From a checkpoint of a small transformer trained on Wikipedia.
Training: a variant of Adam for these matrices, 13453 steps.
Each number is 128 + 24 x the weight over its row's rms, rounded and kept within 0 to 255. Layers, rows and columns count from 0. Numbers have three digits each. The size before them is the row's rms in percent of the matrix's.

# k: layer 3 attention key, 768x768, rms 0.0199, rows 161-191, columns 384-575
# q: layer 3 attention query, 768x768, rms 0.0201, rows 162-191, columns 384-575
# v: layer 3 attention value, 768x768, rms 0.0182, rows 128-133, columns 384-575
# o: layer 3 attention output (transposed), 768x768, rms 0.0169, rows 128-132, columns 384-575
k161 122:084170157133153152125129127132134106118156125137148144136123151158144097128135103091130125109162140178150151101102157125156123112128104120137157097138118158133109115121087107130104140097140127125119132121148140140147115164109126162099141104112129129145186170106136102106105145097124071132087135096137126126140117099132135129144115114101133168114129164106142096135137125128144104131106118124130148167137125147163138144125171143139119116118157133154149132121116133152122104118176124141081107143128188143117089115124126137119134082154138084169162115126125114163102104136116120126
q162 100:115140133147111140133116114152146154102131128147135137137168135112125099145147154129147136138165084102090138132131103154110108120087128148101086106150173175082125128082126121164071188179161151126101153117142145115151127144052115105104159139153129147119121089103179151147121083130077113115136096118166134103143137138133132117142151160104129120099145119095145134089145130151120154150083147116136158115128152136136144155118106141115151131120147116052125156116106132106112130158103145137163163140170099174127170143136129125149129091131139111091126131148101143101104141089065138126
k162 124:111150145149114119138132093144149139103135129151105137124148132092138104120162146130138148146179100064101127147121104139098122133106150141114104099173157146078141101088128114161055188167173170128108144135171127127172137144062123100124151144147131123144104105128158146138124098110106099116149085126190122121132115129134164134155129162124135141099137094093155127115139122138103135157075151118129141130130135138142108163111124155145159114108151111061136151119139150085125122116093124137195133156157105158143174142139128117172121091126124103104140131137130164104101164107070132131
q163 097:124084128131138103126170110119130121111130113122088155121113111148111173144189131128149123143116110090096124110148152149111156097085123102122144081140114164148155112146145132140091113158138149156119154140112168120116115166112146150097110160112169144138124071152136106147116133116112127097135123149135138093140099119115149145180123183137107110158168126131124127066140118137135114096131132100116122159111183085127115159154127088126126130159177143161151165111142142120124154116144135129165092131124112107108141104120121134149115105168128102121108153140139105107128164107132111142
k163 117:108114124109129105120152139117159118128152130118088170121137106137110138119183118123147122151102127125082131125146164142093159101109107130140163079131143170141157128155148124153101119149127148135120149154113176119124127163111155161121125148092143146123151081152104095164129136102095094067119102147132114121143090117119131140148120161153110120152176090131110122070132118137119114121106142114139135152124150125120138138135102091123127130163139150171147161090120160110125165108134141138163114155125114103120164098132116131148098112155115127137122142125147118108116167120122113119
q164 110:147192159098082150082129090142142169117124171106096165121101124110111105119106162143129122073129150111143123139154160135187184155104136154102133098138103143124122152116116149139069140131136131137147117135120137172138147135097120104153119112093069118115149120140134139134123105126077086125118153119105082115110102106156091068127148153162159100125127200119126100092082123109110122132112130101159132101111139149120117126060160110154118146148153141156175098131164164192122124121140164159138091125135115150179166148129167115113126083180160102105121129109161137122125113139170115117
k164 116:151157165121099132080142096136126158089142177117089154119123122116117132117130149126132122085128129110138139146148120117153168152104123125089145104152112134120099152094133110154077140140120158127154114131102118149162157139084137117170085107091081095123135124145105136131135126094101106129081132107089083111122103119148119117155150094152143075120109178125159126112074122104101106159147154087127144108096124124151150152103164113173129136128182154142174122122159145184137146105174155169139107140139096138161155130144171128127122102175130099099146169106146150118126121127165136123
q165 098:122109119141148148123133175138124122104168169132133107126122162112120151112135147142126130129132162143090105144156147093141118103089119135147112124154111132122142154121135135159119158163129137131121105130130092134115121085177110156168139167150177133118121140160083156157167128120125136127115146141161108120120157123094150080141121117112123130103110144139142107136164112113148158130132106091134180102125114113099119127100128113120081140122170148126122120087114099104148141144124149151121113128115113114120129131092136074141128101121131106173154186110113155126123118113139171166
k165 121:106119164112156125115141174109141129115165156123142128119115167114138115098122141146132135119131179137085081152160187096124110097134141120137132151153149137151148170135151151157141154155130125138130094117143112132134119076147121141152158153130152147151133116154092143150185115110116141159120131166125114141107159125078123096110125119123146117108090155115145103131132086122155154138128094076136181114124132155138109110120125096112098146135129171119138130104114100125132097156136147139116133128135112126124153154079129104128130107129121104159150158098124119163121103118142180136
q166 106:142107116158185117136172104102166130141143135128133119153103136159121144140120131154174173114127186154161178110098117169144118129147111143088122111122114111154104099139147130099135119148175120136161160118113101170103123163085157178168137104146170119090148142108132139104081112130155113119103128149159159118134141116119108118123107156101133113136128139176121109105123152160151112129112116117151159134140149106110124085120143130132136137057091132151145105147128155125088127152120150107127120126121112090141108150157163167174152132100106111119143131131132112151150162113154171088
k166 125:130092088164136123144156125086170125148146163126138127153143130155132173113140121179199166138108201132115176125077134154166126109172100160108138108094132121138101134119129130109158114135208119175153169128113101139109143137145147151164153090153143090072134130122131137115094159124122134140086138146155135117142136106113087115153093135118138105118130138143117105135109147157130126101121113143122187138145165100108143112106154129133135143092095147145119124160140153139081147152123171103118131138152121129123140133168163105166149137098126130147143099139152137144129129105127161119
q167 101:138101097106134133135132141114123169118108153147109144160072156096125137142159139153162125187105106131120115118156104118189114096103187100101129095105125093125099103133140108104100129110116125076194125113088127167133125126164134180104121100118119113086113113128157109135136116108124149067124105106168094139153138146104129148090113098121092098124173090101104169112182134134104090115128157110124109119124123136129154161140117117144120109127166162162125136111108110147118160144141094103125132136127067130149120140145166100133165083098125120153093121116130112137142145103118169111
k167 120:132117109097148149134139147109135155139121170143117139161105133086148120161161143187179134186109119130119119101143124110200120117107183107113130109095112131114117152122118100098117138085116130086193107131095126143144113124175131153110126119120114101107097093134151110128137119115113135130129095115168119150165106138093099136091130089118110096145175099108105175127196138148124080112113137146103119100122119135117129148157114133158135096106165150145127112128108109150114172154154096085130135128105088130153135135112157123123179126109133153123107125117140086149147123130115150097
q168 099:155124163129127107157108127130145089071153128120144158117123113146134141140160147105113144123168118119103169171168102124090120142131118130112115158174113096119146142127163137123101151127109162108104100124157133140129130171133142150147116060112134094128135146140112094153138135157114154163092116121133163083088136156126112097118110117129120115096097189141161149159147102132136131130161100147145158143151111136094146156119123132115088107109093147106142113134176093116122146174091105106082138121164129094119153123133136124121123151133121125093113112159122130145121103133134128107
k168 129:133124138107133104152152120141141111091149149120178138114133109150102142135144152103106130127164146110113164148149120117098142148125118113099114159179133093134160131126179114138101185135134155096124133145152146129104123151107121154135123085135150112132135129143122106150116098152121171172122129093115150119080135152135137119119100130132122085092101169128181168176134113106127118106132095149177139157136117144102143136130112120111077095129105132112142125133161122136135175139071122118093125131148147112105134128148133169106140161114114146102088115161108130133129128143121115108
q169 100:098140144150135105127090153133167125154112178148104172131147113128133145152138140147171088152125140145122101136120121104108143104136091177127145159111113107121122132151171145110120082161121104168103095136124123091158113137171110140141132117095097187117125137099127141116069176163126111128125130136099160125178115104120119102147132099105171140114136133160108135104122091118081149072091125148131137129128104096139078114134100100152145126132199125118100156119111107154120087143120159146152138143157106104130093165144084127154138161123112141139144136187129143109119117093122087119
k169 121:137140122147119100103095129118181111096097162136095153159167106138110122164130110172185088159122132107125105165094117105088152113116113185143131155084122140116128146121154155116112105143136077163137109141153126103133173141191123134163121115106126155136113141097140125136140197134100121147132108131114119136180133110101106115129119116146163124105114133119092135114167112138111122094107122120139153126103125117142098119114116096143143129114169126107104170130112110153114108153111159132126131145139103108149122148156137122160135186162110117148134137154160133135114102102115102113
q170 102:148139114104137104117160162121079111164163139125119123121128141153158155126093131126168087142160102144160149110095097154122146132154148111164171125139097172131099131145114133103125125112139123165155137121115108108156150124100082174120127102082100088117133127118126103131139164119116105109109144132118137091110137132094124143139089133146130150119164112150159152117130097146104127121101108112161134149157142121126113139093156122128126115135105150196114105176129133105133079128141134121155141128180151133092152140132136117128107120108133149096127117130111166156122136134115163118
k170 124:131144138109124124103140149144083140178156114129127118093160147141185136122104096115157112133134096168167142120091129155123152119169140111151158119109114180105112126160108129123137105087118156148138127126070101125128144125122091151112136115089100089122145137111120109123146151120138125142096154146113114097121119122107104144156129132114128151149148097142152147135118100160117139132108089135162142155134139127148092115079143128154102123130104138193126091153119102105109078122142146109135123116168166124126139144127172131131106123132112150123159102119152146171139128142134159102
q171 105:111093077148135128106108117128121106164083147092112112159128080085111118088154120113140115115136082137151145135154121096114176125128115094113145142140116156118163139195100097120119139138153152131147133101114136106096103112120105090137091131177119120087147137124126118149148152141112147105106074075139108108089167102110097104120154128172169141141116106141155183105128135131099124116121120126128121099117165117136117113171092084119121146104100157150114118120141134125110107121131162152104112108127140107121122138142072118162161177098119081141129123109126134136135150087157112139
k171 127:095110065130130125104089136121133104133121158094108130130115091077112117104156140163154121127129087127131146142123118123117166123175111097141140139155091139101148145182110115138129135093165158131151138117127151116094115132154119074112096106179121114062141121131144119147157167143118140100089077089154117093082179087101116100133122122150125131139109123139122172125124126124119136115134105140154133116131161109137118148150087078114131169108123157145108128127158111129111114133123150139101115104149132099127128124139085096169149194125113074140133121132138121152125125088186125137
q172 100:137153104098130140117115159143136137165138129120138145137124142149119116135140113118154110149093140090090106173165079140114058156168137129186121129141150121084146166142148091097155149118121135118126139153138104168114152130088114131087173137156143130107088150128132154076135123080140122104098113108142124128117079188149153120107169137137119166131138159151055116126150133178148138192162128121150110111127145102072126126137106108132113176131132103173171114136130170157121140081141134127150097162106136160150102151142140153106107133101063090119125119110096152116112110099160135107
k172 121:141128120116129117132102148129140104165109143113127125134132112136105102134126125121144109133088143098097085145156097135127063127158134144179114140138157123084135166165134106116181125126126110112128112120135121147109125138100108139108153171160140110103094144133145158099115110099147125104127129113144149109120118183156157129112176144115128130140132122146074105115142127156147114172139160132148118141126168125069126126148111118122132184125082109159164118130142141163128123067154125116169117135104110129120117161157163149107101105119074095113113118097115150132131084104167167123
q173 093:124106110104122102135114106147148177068196088146138141150130107114151131158168129116136106149143104106125116104122170169115131099108156120144118126160144144104161114105168120133083101103163166095117123133116111156109180116148130122112148121137099155140112074156139104082114130163075114140173126140153146099124117145142106147115105155107139136136136095123128129125134127113117124106088106132171121164094149128139164143131139114176151097137116138115127121115097124145155136151115149098101107142114139129130111090138122109124165144144165133101175139139097104161132164064107137130
k173 121:130107140136098086145114102134168147055163096142129116116134126114160121152131143106141122156130107128104121111114137167084135127102181114111110110150137157092155112106173152111103110091137145113111117143135124152097163119114135127136164119135101156170113109152115090095109153162107144158151122129155136110135132166154094147114099138129127136114119113103114146128105108136127119139080110122191124153088132114156113125120154120195145092132133165114130130108117140161144140164096159102097094137133144127134118101136129140109133137132146104083168152128100125177117149064116123121
q174 095:196151081111152108100141189167130123107134094140116147137099109126127119152120160128108136118081134135097136120145155152122148135112125123132129095126104104142100121114109125100162140124129116170153137135151134167129126131138125102117151115114149116107109114136114107109136112150147150136148168131116145108091130106174119115116156093108128095085142175120095142121097089126110085107108140147161146114126094128064112101153098123131167113108138120152140097127130152112104158153134131139084104121097124168086157130119100134139114181124113114138158122169117126133155109139103127118
k174 115:194117108113129085105134175136125091102123100143099160092114113109135091137094143101122132130085124137135124108146141144148152127122122124093134114124102115167102112131130150102159127142117125147131130096138135161103141115134126095103142135124158145123119118146146118128139089175153176165152139120108151114111127115167110110113127130133161086094155170121093140125090112159098085130113162129145140099138124132048134110149090149123172086128113119138131127136151120138098130152106112137079105116103124171106163129101089142127105175127104093132160130179091132100160101153123103123
q175 105:087143113119131187126137136136087132146151119151119129147129166118143164106172110101144113131145140117117124149135116143136161135096093125138149141114127147141088131140121109150136118115111139114108102138107114131149087111120137121112138097113144073123131132129119133150160104161122048125131109179150149116080116187100112159139106122110109172161138148152166152155110121136154134130171178112117163155139126124130155132084110156156088172170101148151136107097122093146140083157111156093161146151153122121155111166101130079114132133151121157113155107151139129128129116123092124118
k175 132:098145145102133188126118120138090110141141120132110126148103168118146153094146086117152122144115129120144126128123152129160160149105116126124157151104133159153107120131102102149129129083136121112102121130113144146137107106109141120126133079129158086082155133152101113175157139125132080161123117134141140147092127165076123158152071110126123167144132155118145163184111116106181136126188178092097156135131133092114155120104171144149117156137124169145131087133124099146141100138127153081126131169143090110150128150097128115100131121139132143107136060111150122120131129140094137134
q176 105:144139129110111147147126134131174081115118135121154162132140107090099122158123085183099114146149114150133153108187115142138099127125089117135122094129118124132143086115121137136136118106151103159128151129099176133157146129114149135124109142168106139113161119141089116168089134085109099091182142145128154067082158109098146100162075154153099165072158123112128137113155127119160154105129151128127114094120159128094120134119116194098153110123096123154152161081191126160121128135155113086089131135121114121118111138109110127138114116115126143165139151125102087128147161148130154095
k176 115:156134119104130157136146120133164082109115141148150151107145145092096143129113078149089095165142125142126170102179111127139114115109075143166115098123114103099140063101103157153147150116158118168140133123118179134166147128122125119123120135163091132124157121148095095146084119068111120130137131136115165069098134111105122062156084122138096153091149118117121126151145149099142155113136128151134128106133149135095114121096127165088146108141100109127142136099162122145121160124159133106087142150144101140093127131102125128145109116126116145161139131136127101116159151159137151071
q177 101:143104120187103121119113166123122119127114113101144087117069072125101108122130119129114127124110135109167134158132124166121138130174152114149139148116135114101127160120140118110158088117090145091110136128126120133149125135136087136130133152163143098127155135142073102157104089131109143102141164098115100158126115089140133147124151099116095141093161119142106117152077150108172125113146155139074128161116106167096121118116147176126126171108127143135137127120141160120148100097101104129134184136156108149107118102069128147107098078110147137115072134117123101102112157167122173146
k177 123:130114158183134179128111142126097125113116110068144073120076083113090123151120134102121156118102130102180112144139122146127147132168137114151132143106167129106125133140143120100172076109083149104112137115111136144134132141128087146099146170148152124111138134147086090165122076157112148133143152099077130142124104105146137136152145126106108120110136121149095102151091140100169151140161134155079112142137114152115105096124150142127144167133136147120152098128151178133142078109136105143138174123169129143147108107054147130144128079108141130090072117134114099093118141161116142144
q178 097:078128072105119118131087114115150124119137143132159102109156156143136120130139157142114173120149142156087161109160121137104146099120097100102106142168154112128099132129189106126129187092151106163092153154139094099111125105119123125154138125131084122164106121160102143110134083168138074164146129114115135102126106123134148139138119134161121113138125123147141112113113146160116134152127111138142124097167132091086132153111171159144150124144119145125120161112159133137081135117116127103139107161117106154130122119149124125101114125176116097119109124137111146092157082124164083180
k178 123:072138085091143102147082116116129125127133147151174098119098147127140120128106166131118158132142142157121161115143120131115131121129089106097119152194154099127124130131189133164129160114127118142091121143151111122118099117108124111146106126135122132163130102130117118112124076176131093139155160098116129103104123161159153144146122176146130109108130121149160115155101147140129140148128115115134117110172148102114142119132143132128155125125121147111113159098178104163106135138110144123144120134108102148091114151135150169091109130153122124120100128147093155105156120106168094144
q179 104:164129095097156109105138092115133071147121142125121081104116118127135128118126127153138161157093112163125151117155138155162158113151105121131161154141113084121180136126168151130129145106106080159133132113128140158101110132132135091143102126147115142151137145151125096154116108117121133151137136089126125142118156137087118115116116139105157141127134140097130151159120151097140116092152135150129169086147109157146145107131097107123125142135124169111110194150109119096090144139082165079104084128148098127111096142132131130125137134146136134163115166173128098162164138148146101129
k179 132:144143110088153087107112123107152081130124134142135112107112110127136126114124137148153173148111134153114136108134161143168163120133113141141154142135104073145166147115173153131108156104117092133152128121134128152100117122157146084151117127135138109127112127155089118140147137112113157143105096095104136110101150132098124113126098133105173130107141165090129170175131152129130096099170146155124173079104112134132126137143100135106131132139132182120119196152082121083077145168080144087087084125133100118120090117147130118148161115149110119152102153184149124132149146166135102139
q180 105:120131139137131131103106116102097122125146133099162131144131133137109138161133168134140150176138137120147093144157169123057101121121130110121089104145114081172133105112086134113111138147111137118085157136144108097107109153126112125170149117139114129173142157116096140108118136121145186151132116131126103121117117117149154170127148176149142083126088128113097110069122153128133144125124126141148127136154164171105127126102121120136131114119113111117094144115136111107128123081099143105197114145108116140124129094123085159125148120188145135105092113110132137167157121159100100153
k180 120:142128148141127152147131131136092122140117151103169149116124137119096116125144149103129136154124118154155103157151168110077105141126117135130078097136095082131133079136079123121133157137131125134090156142168100097130084179116123118128158096127097136150125158100098156122130127144176167141107119118111107092115126102172157178105131159117140113103099150114096105093139151123118174129131129129113127168169121151122125103107092110110098117125124097109080138140144098099144111089125123120198114140133133144128090133132107152111149136168157129101082140119151162138134122148136106149
q181 105:121112094130069114123145142100153164115117119119146134112141072138137106104121123121147157148148148133136119192135154121124189152149131167092106089107077187141166112165105098101098120098104133146117079131123178151145131147090150138157108143120099128128127152149135152130139115118175126117112090135089165103122143152128108136118104131178112120150126148120142091173098119108147121087111104138151132168136121129112112114108128152164135124180179112161127163097122114172124129140128072141107095136143088148138180135145109113118166173165163126083140104174120142170115136116135095115
k181 111:117110112128073127131134152082138164124119133139149122155144090137156066122100132153140175164128138151139124181132139098124180176160127166113116116105095152117156092166102100094093114116115130142138062145120159153121121132076118146146140135109103104136131129151124140122141113147169130129141103108090158102122132142159104131130104151177105126173136141115145104163100141110132141126134094136159126163149137138108114106120138150167141119180132110141110150072114126149126122141133083142133100133164117157116188117138148098118142164172146138110141107132120114190131107136127113116
q182 107:153136123107112160179133095117099096150115133140131151105158092088099089115133124102122130124156107150107113132115126100117148144104120151169139134183094128145174132119165152106119120159116133098153147135106112113135141098144131116149115145125155085143153140133126087155140163121139113139108119154180129159077091177179118104093134128137159096118100155134107133108089149076166083116146151123149144137118138126088101141126145134067143153114101081143105115134131149121143163128087127142106164118086134165125104124126161131116093144129113115142131099136121192098125140141076139141
k182 120:127137120128138147191158096127105091120133119147170122090139102069115090133123133078113132128151128154106096117108118105103155120075097151160153129178108097127182128154161123108136133144122123119159158121106106128130127114132138100164126149124174104151132120114114074123117154119146107128111120144155139121089091163181114097074132109152150114146120164124106161140093137078128089119142149135190163132141126149108110119142135157087112135096105077151125114143122150115123139130121129144108141106111120134113111117144162132117102155128129130143105109143107206121138170132098154134
q183 101:172111123164159108159129126142106141142122121135129142183105139151163088134122102130085137154131165121130143153113155125156113128126145153155145124112133180115101138121152121141088171149140119133146129125125140076101138158135142144109126075158107114092151123148107131099116123158114126138111141135125130100108139084099148123116147151159130130123113110106178133162181157144135130165156084088149190093112133121143148123143116151140153143149095118112078107141114145101156134166140110153153126113155136080138118136115111153105162093160114095145144116115130139153122137158099117105
k183 111:138104109167179113135121131152104120133129117134112138153141151138137099122117114149101134136110159127130150148084141155148130145140141151130130143091125173106119147120147126130128160117128127135113140155136143119085150171125148121111102102139122109100127124165114130105130100127129092113092158134122104108076143076088123119114203150134108135123111121121155128148162166132114137149148086116148175094083120101115132133156109112164157154142122117146105093138112155135143149143141108140127112103161128076105136154123135123142144132144115138139131144110116129153140136178109134089
q184 106:115109149118106106120144149094135108133136156116134115159138141116119122124156102123150094135110129084176140180090146096090114096149096142143166106132135126096096120115104123115165118144179121127112151101144096141126098142125143138122123101148130111071116130137140180154138134115156164169131136117097112158106134125107120155119129155128087122108131101101161135106157129173132143159167085099104129117114102075162109146121125129137149145119165137098111098113152131120165163127148123106145128154153126073107114148138126115128156132101111164129174143102146085125138137121190143084
k184 122:103117145140119149133155158133165105118112154138128120184173156115138122133172091116175133157118143085170131169089137099090127088143130146154158109151130156114106142120082124103160131125203091147114173103148104152136104130152123148113118096128137136076098157125145183159159174100140120136111130140113116157124111121098081146137120145103078136116122086099144114117155108166129140148147108117105144117105130108174120171148134136143138134127155128097132104139113135119142146112145113109119119117170124104137131152131141100171149132108106155148156109121154077140130124125146105078
q185 099:109124113189101117140110128091149162132180122138138115155119145117073136106152111128142098129154112154106160110076106125124145104111161111136112097105125124140142158112138112145134144148139148139101157120103139200135162130139132155126135148088122115148114080135108145110119124102127146124103135161098175166105139119154118093127117118116130144121133151131147133139151121161135108121107081090112112140112156057126106101120112152134105081165126146155101136127144146075129130156125122140141117153137118163124100161148165119165126152146138150119141145131144112100165167129116143128
k185 117:111131138184100092129120114088165147107168126127127116132123130128067125123158112118162144103135119146109143121083134117147139124108164105133108137098127157141145140083137122136127160117161121121105163131122133183117161140135124144166122135102132107150098090154110120111109138121140159174114095150089139155108149128148144112097135135140135109144116161124105133175141117152125105089127095095135113118101146065108119113108125138135124084115136159146114131129134120080114112151117111138102115142140106176141118135152159134151138150150128107108132156138155107095162147119120139143
q186 097:102087143095107161127146128088153154124146142132126143135150098094197139159135094126149115123102144115132100114141166084143182094148111161141168176117133103124111136133114121095144059129146053160110141118129091155111114113119132109173103125101110133092142117123148142114111154114124170132135131132138122098108132140096141108131124129088159153149143122151099158140089178108132129093129121121119144189118165157127116118135096116117089128057164162135127157150158098080124144133119165109135142092128109092134105126114118111142162132137152137107175134128141112157147134143108115113
k186 120:110110128106129159111156122082168170112146153150143141170185103076185145140122090167152128141105135100133129097123154079173173116130102169156145150131105110139107157113102100080128082113148074162133145124123103135105114118127147106174120133098108126115117125109142136140106162100121145116114111132135119122104141150088129077138119126092118160151142123147101165146093179099136137076143088132138152182139148168135119131126111098114082132058156152139146151160144131092089139132134163101131127106126120128148120142106134108163143153124155155134151127132159094162149126110109134104
q187 098:130144099198109123126110094098122101154148137125133124140141147104117156095119122156114147138136135127102130128146139111112117137117130156131180161117097127159132137122149149115148142121105135117187163124155143121080158117097155148136115127121152157094132078141144103110087166149115130099141136120146125178121162147110095131122153115107099156130141151126137185153157113104102148134114081124110107141112095074101143117147130102075158116111075118145102078106118153140124177110135127142166125107135139128127143120125064103119122130151133169122109072142129112152078121118115153107
k187 114:135157113166098135131106134100109102131150156128148141139121155089114131101120122153134147119150118134101115119161140123136114113145123167114171164111108148151105138119137156150123158114106099112172178116116164145105161126134144139144110138120145137116119113127124088116114160146128126086139133146120131168114176146126102142108167118127117143121175177130126165123154131133145150149147084131109112141152102073129102128162095099090150101092092113116080071142129146155121171100098136122157141094120131134136138119109088137135121121173158143102145107140139137138090106117099153126
q188 102:105134132097104166105125145135130150099103122107069108169135155132125138145152133109104157087131097156122136169179078159055067124164129107112148112129136133176115102153109139142110139130134114124112121113147103143119111113160119125108121076140112151121131154148103183086164125123083135152152101131118111094140146118138142144135147117124153139105124117120158106107100094094124125155132146101135149129112129129130161080107069125130122099159128146159102128165170117133129140134140137070136122117153148105123145119152118118146092109162100106165138165135117099091069164126118150121
k188 134:131123143096104152084151126163125142094105122103055141146138150141108120120165133131112137120131106146105139163160090143060067106154151101130150095130149161160111114118095137141124156124133138123109142126156098119150106132152133132096136069123108137125152145154126199113146137106084146140132091147126127102173145109126128144153123121140148140113130097115153091095097096099120132129106123101126150122102123141111146149121081132117120096169124153135122103153168118101133148138142134082123149135130154101127153100182121143135091110169109090126147168134149117079079125123113153150
q189 105:122125123103149104146115147087125134085153115126146148160176148108102139108111124112160143137128127100090107111132066138124104107114120101094149147146118131107142119118164153133130077119147118127100175135119136156129137114116138132147132103133155136142135107108125153124136127144149137123151145115123143102101125131129165120113121141127150126102157134107131095150120093112159117118099146121180122139118133118094101116175135091138168125122134136080133136138173108099161111140119125119129129129104150124160175145121108147132178112199129132113132134186139150102115140159148156081
k189 118:125152140120151134125124127101129148080160123147139137157184130099081165107131117107191139146134096117106137124138103131121116120112120094091137146141094133099151149087132135140123122107154145114110197144119124130127126118136141119150158094139125117158112113098138131135152120132133129095141139124138145128098139114121157111127106173127130134117164119103125105127124070122145103123085164134174123116104130125099085145171151095119162147100117154079128146160118112097160140155112124100108127131114146137150162157130117159141203134179124112115139140200161158118131124149149155095
q190 095:144073110096085104126145110078118104129148128132126162161092099136174133116107141157124149120157093109140122134115140128141138105095103165128108097108158160150122155134119144120107124106139106087130105125109083094113148117155169124142108112089129155163120092118139102115142135164082109152132122126123150128135140114122164134143087146118151123154125151146190173140136125128111103113130109119139086152120160100142159148127102123109160148173121118127131119124126123118126112147162117118093113133149078081160156132147109103120142154172137156081206154130132057158131172114131074125
k190 118:141098119102095101145166123068109103136123143120127152183130095149158136143103163134139143117138105108133128158146146099140143126102095170148125100110145149142137158122131154114117135100138137081131124159116082081096183139142128097158111114095116150150111111102129102126129132156095109185091098129118119146141126121113137120116123157117151093169137112121174181139118123125144120103102090149140079143104161168140142126125107110119170150107121106119134100117132143127132112147163119116102130140154080076158167129136119090129121137166140162105211157131135076146147150157147092145
q191 101:130139073128143131169098108127142115155098095125131088169111121110129138132135120097133146156120131122104124112103145121156152121108153126123097146105113093134150138114133132174165137127135143129141086126144118100114141102105099105118134108099108152121124107112105101158117101104101130092113132134112124167111103184136146152119090146160098162116116085144101119115081126143135172122132127114110149107106127131157135137119143125083155142087137119148111090162129130112143130182172188141101090132113138119149091108116166092144117129114128108133124116096130175094171158109135119114
k191 120:133127104133152122121111116138146093160118100110164085155105113102146120133143123119118156152120125113146116131110130120151140123117147130108100149102134077172129150153137146148180084148109111120157082124171131098109106100114114110117104132115122125155133108120093084157115116107119132077142116120134126132121113158133132150114111136148126161120131122154129132119071145136132171140132139116090161090112120127142150143152162131088161151094128121148112086173136135119126131172176185140120094124100146114137107124107145109121120147089128138145121117092143137117178165097159121107
v128 087:153165099118139113111112136139138140123124130100163165109103080080126097093134141115134164102102147138077110152125169147157175124115088125095112153126091084102128152135179128089166114128112109184166141113146088164146130108109103157135141134142135144155139158093140130137103147121124117102120113160079124114131117135155103088110132143121114140094160086105116126142125102122140114091082156120117136100132115117142108119103154106111147165094132104102147149132108154161101133157084118143114140138085165141158102144159099109130134141104169133205095125151134141103131146142096098120
o128 088:146125146115150082116126128163162119168094103094173151132167159155121128118189114129143119163138120119125132119131133112126140104118135137114094159141125108128079147163136136137124107142148160133149151119115115156140067122075119126146109141137136138103091097118123132158098148095143148162129134135096133133142107127148092113096101178102158154115096069155136151137170112102135132112086111119100118111148159118098107084112187105146121127092106108112120128118132130134120119142143123142092146107135131173161082113153130120164128107163160147144138099123158125187145138133119178115
v129 097:142180107119166112164118132100086081133107157120101114130155110124143109122141120088126112083123139120126157133141136169109130133154136140145113104126123109109124097152152137180139128136135154129142157113106114100120116155199108126095146155131138180148138134143116119122113118137132102109144158125142159102151136101135136157130149126122109121134170148119117131127128130140082150101146092110123119088123106152131110116157129126076129159110110099154140144128131148176114131122107138118142129146120128098108106133141118135139088132160108114131120133138137109110145113093137172144
o129 084:130119090127112115181115173114092126179122113138076134079144168110084149146118175104153132104088123115137144150113170173135139127130140110136126114114146146136161116155102115145103136123160113116142133135107129104122126070136163160126117151121138136098130146165157124097132119117153103087166133115145129118143144131124157159120163164158116150094113140127101128163151109127134143138166099117124112091166102127151156105130122120108131149125166118116152178146101126137110087133107184192100107119111135089146145139136112113149077079083107139133109170143137103137134152097141165134
v130 093:115108140114088112136111075107152138118111143201134129114139128096121110149122154156104119148108134112159096155121114121135166139100134131150118121148133124094095143142150124096123126119118106182142115116112157139118156109149077117114132126164093096114162104084118124118133147139097143120141131139110121168144136097104123113159159144114148111105105089121118145130096123150145125161131126185133157113068103117162107141077135088169122148129120118146156171127117089146095174123113135094095137155166136153117111151110150106118138114102175116135084102126104155103154139149165093140
o130 084:103105166105113094135123098113109110106104139111155116153126143117166120142099103147115186118112091117108135194157124097179144140116151139139157079154125144143110085094098148126136107116119120120138119157108147162128138136148111110127121102114147135130112122104144158165111125147105125130180123147117120121117115115136115157136152127153154123088140126110133115154053113152132123165112143172163094086130088107090099126130147117138139163180139162111141129132108107102110107107095125118103128141192126123122078126125109096121153122105174100082118092130123164121072103128142133143
v131 090:132134167119155128118146108127127118100134126103137134093111138146151137174143122118148125114127126156134140143102123145092145129133142131109109111142082110091112119150172185143122129125090133097128132143131116081147121131093118120088135165129123167097083106108113117078139163122106153134115175110125119159100138120110112121104147143113141116122149161109102108131123110122128102142135116126134122098119129160141140080153149130147112088096110156093122153133110157170142126103081127135121146153140112159171119133122123136105162146173139133137129115154126141151112130104146109109
o131 081:130139110116154138141103134129152125127148112118081113070120133128125113119137105112159142096073129169139111113093105140140123135123153128102093133145098139121086124154117138135124135119116139129145185240137131124126123073075139130131158105131126110127139133153112125147125068110085103122144118086102123136133078093134133080105139175123180112146094128125089130135103113153174090114125147094094124134159111113136130116167128113115111112136071122119120141128138124107152143132076185169160098143185158149149166114117145106075131125118089140127095127128156106139138183112159112151
v132 116:116103097092158081138162142138103126143113114126116141122138154105087070063108112142149134122173104146106080109156074140105082141123082088136117122113117159140097099138127083150094118136147163123157105090108152130093130142116137140095152131138143146133146134128145148120135113183122116150133105129169108086140111123140107093123104124151181139148127127184183115145109123160161178144130174129152136121140125102095117123124142138093156130152091098155139160119162135159123128127102154120102123115152164102138119117153095140111135147112114112084099138132104103145111140105121114120
o132 077:111105131132132123157134133142099151101120106185113150104159200127108120158048129143107157138129147144140113125171155130109102146126130104139120096101105137140136095128150119151132106149169152121106150000086150135144165136140082165140136130134148113152131137137164127081165149135083122113133118134163167117127115154123160123131137109112139145120126120127121129114119121091104136146124123114169148117148133138123114137129128123111130122166139133123131140084130110146099117166127114131114155124106160116136134145159123164150141136139112125112149121146083142175117146112151114115
v133 090:142157128104113131105089081118093151119176152134091107101145093101133156113139159144121129153142092104107090123133118133087138099139119092120147124162086167126175114152113158190130141138148140058136112142178094165169161149125095125130116141159153183130096156133146119080156145123109142151124078124149090148136093145122123148114109143086082147167122127153084139152128137128170134161137123176132111086101111129134116181158151125100150137137143138142099167098151128127153122141121100118135152155129172139154114108083136100132132094145100145106154144127145151104109151101145084146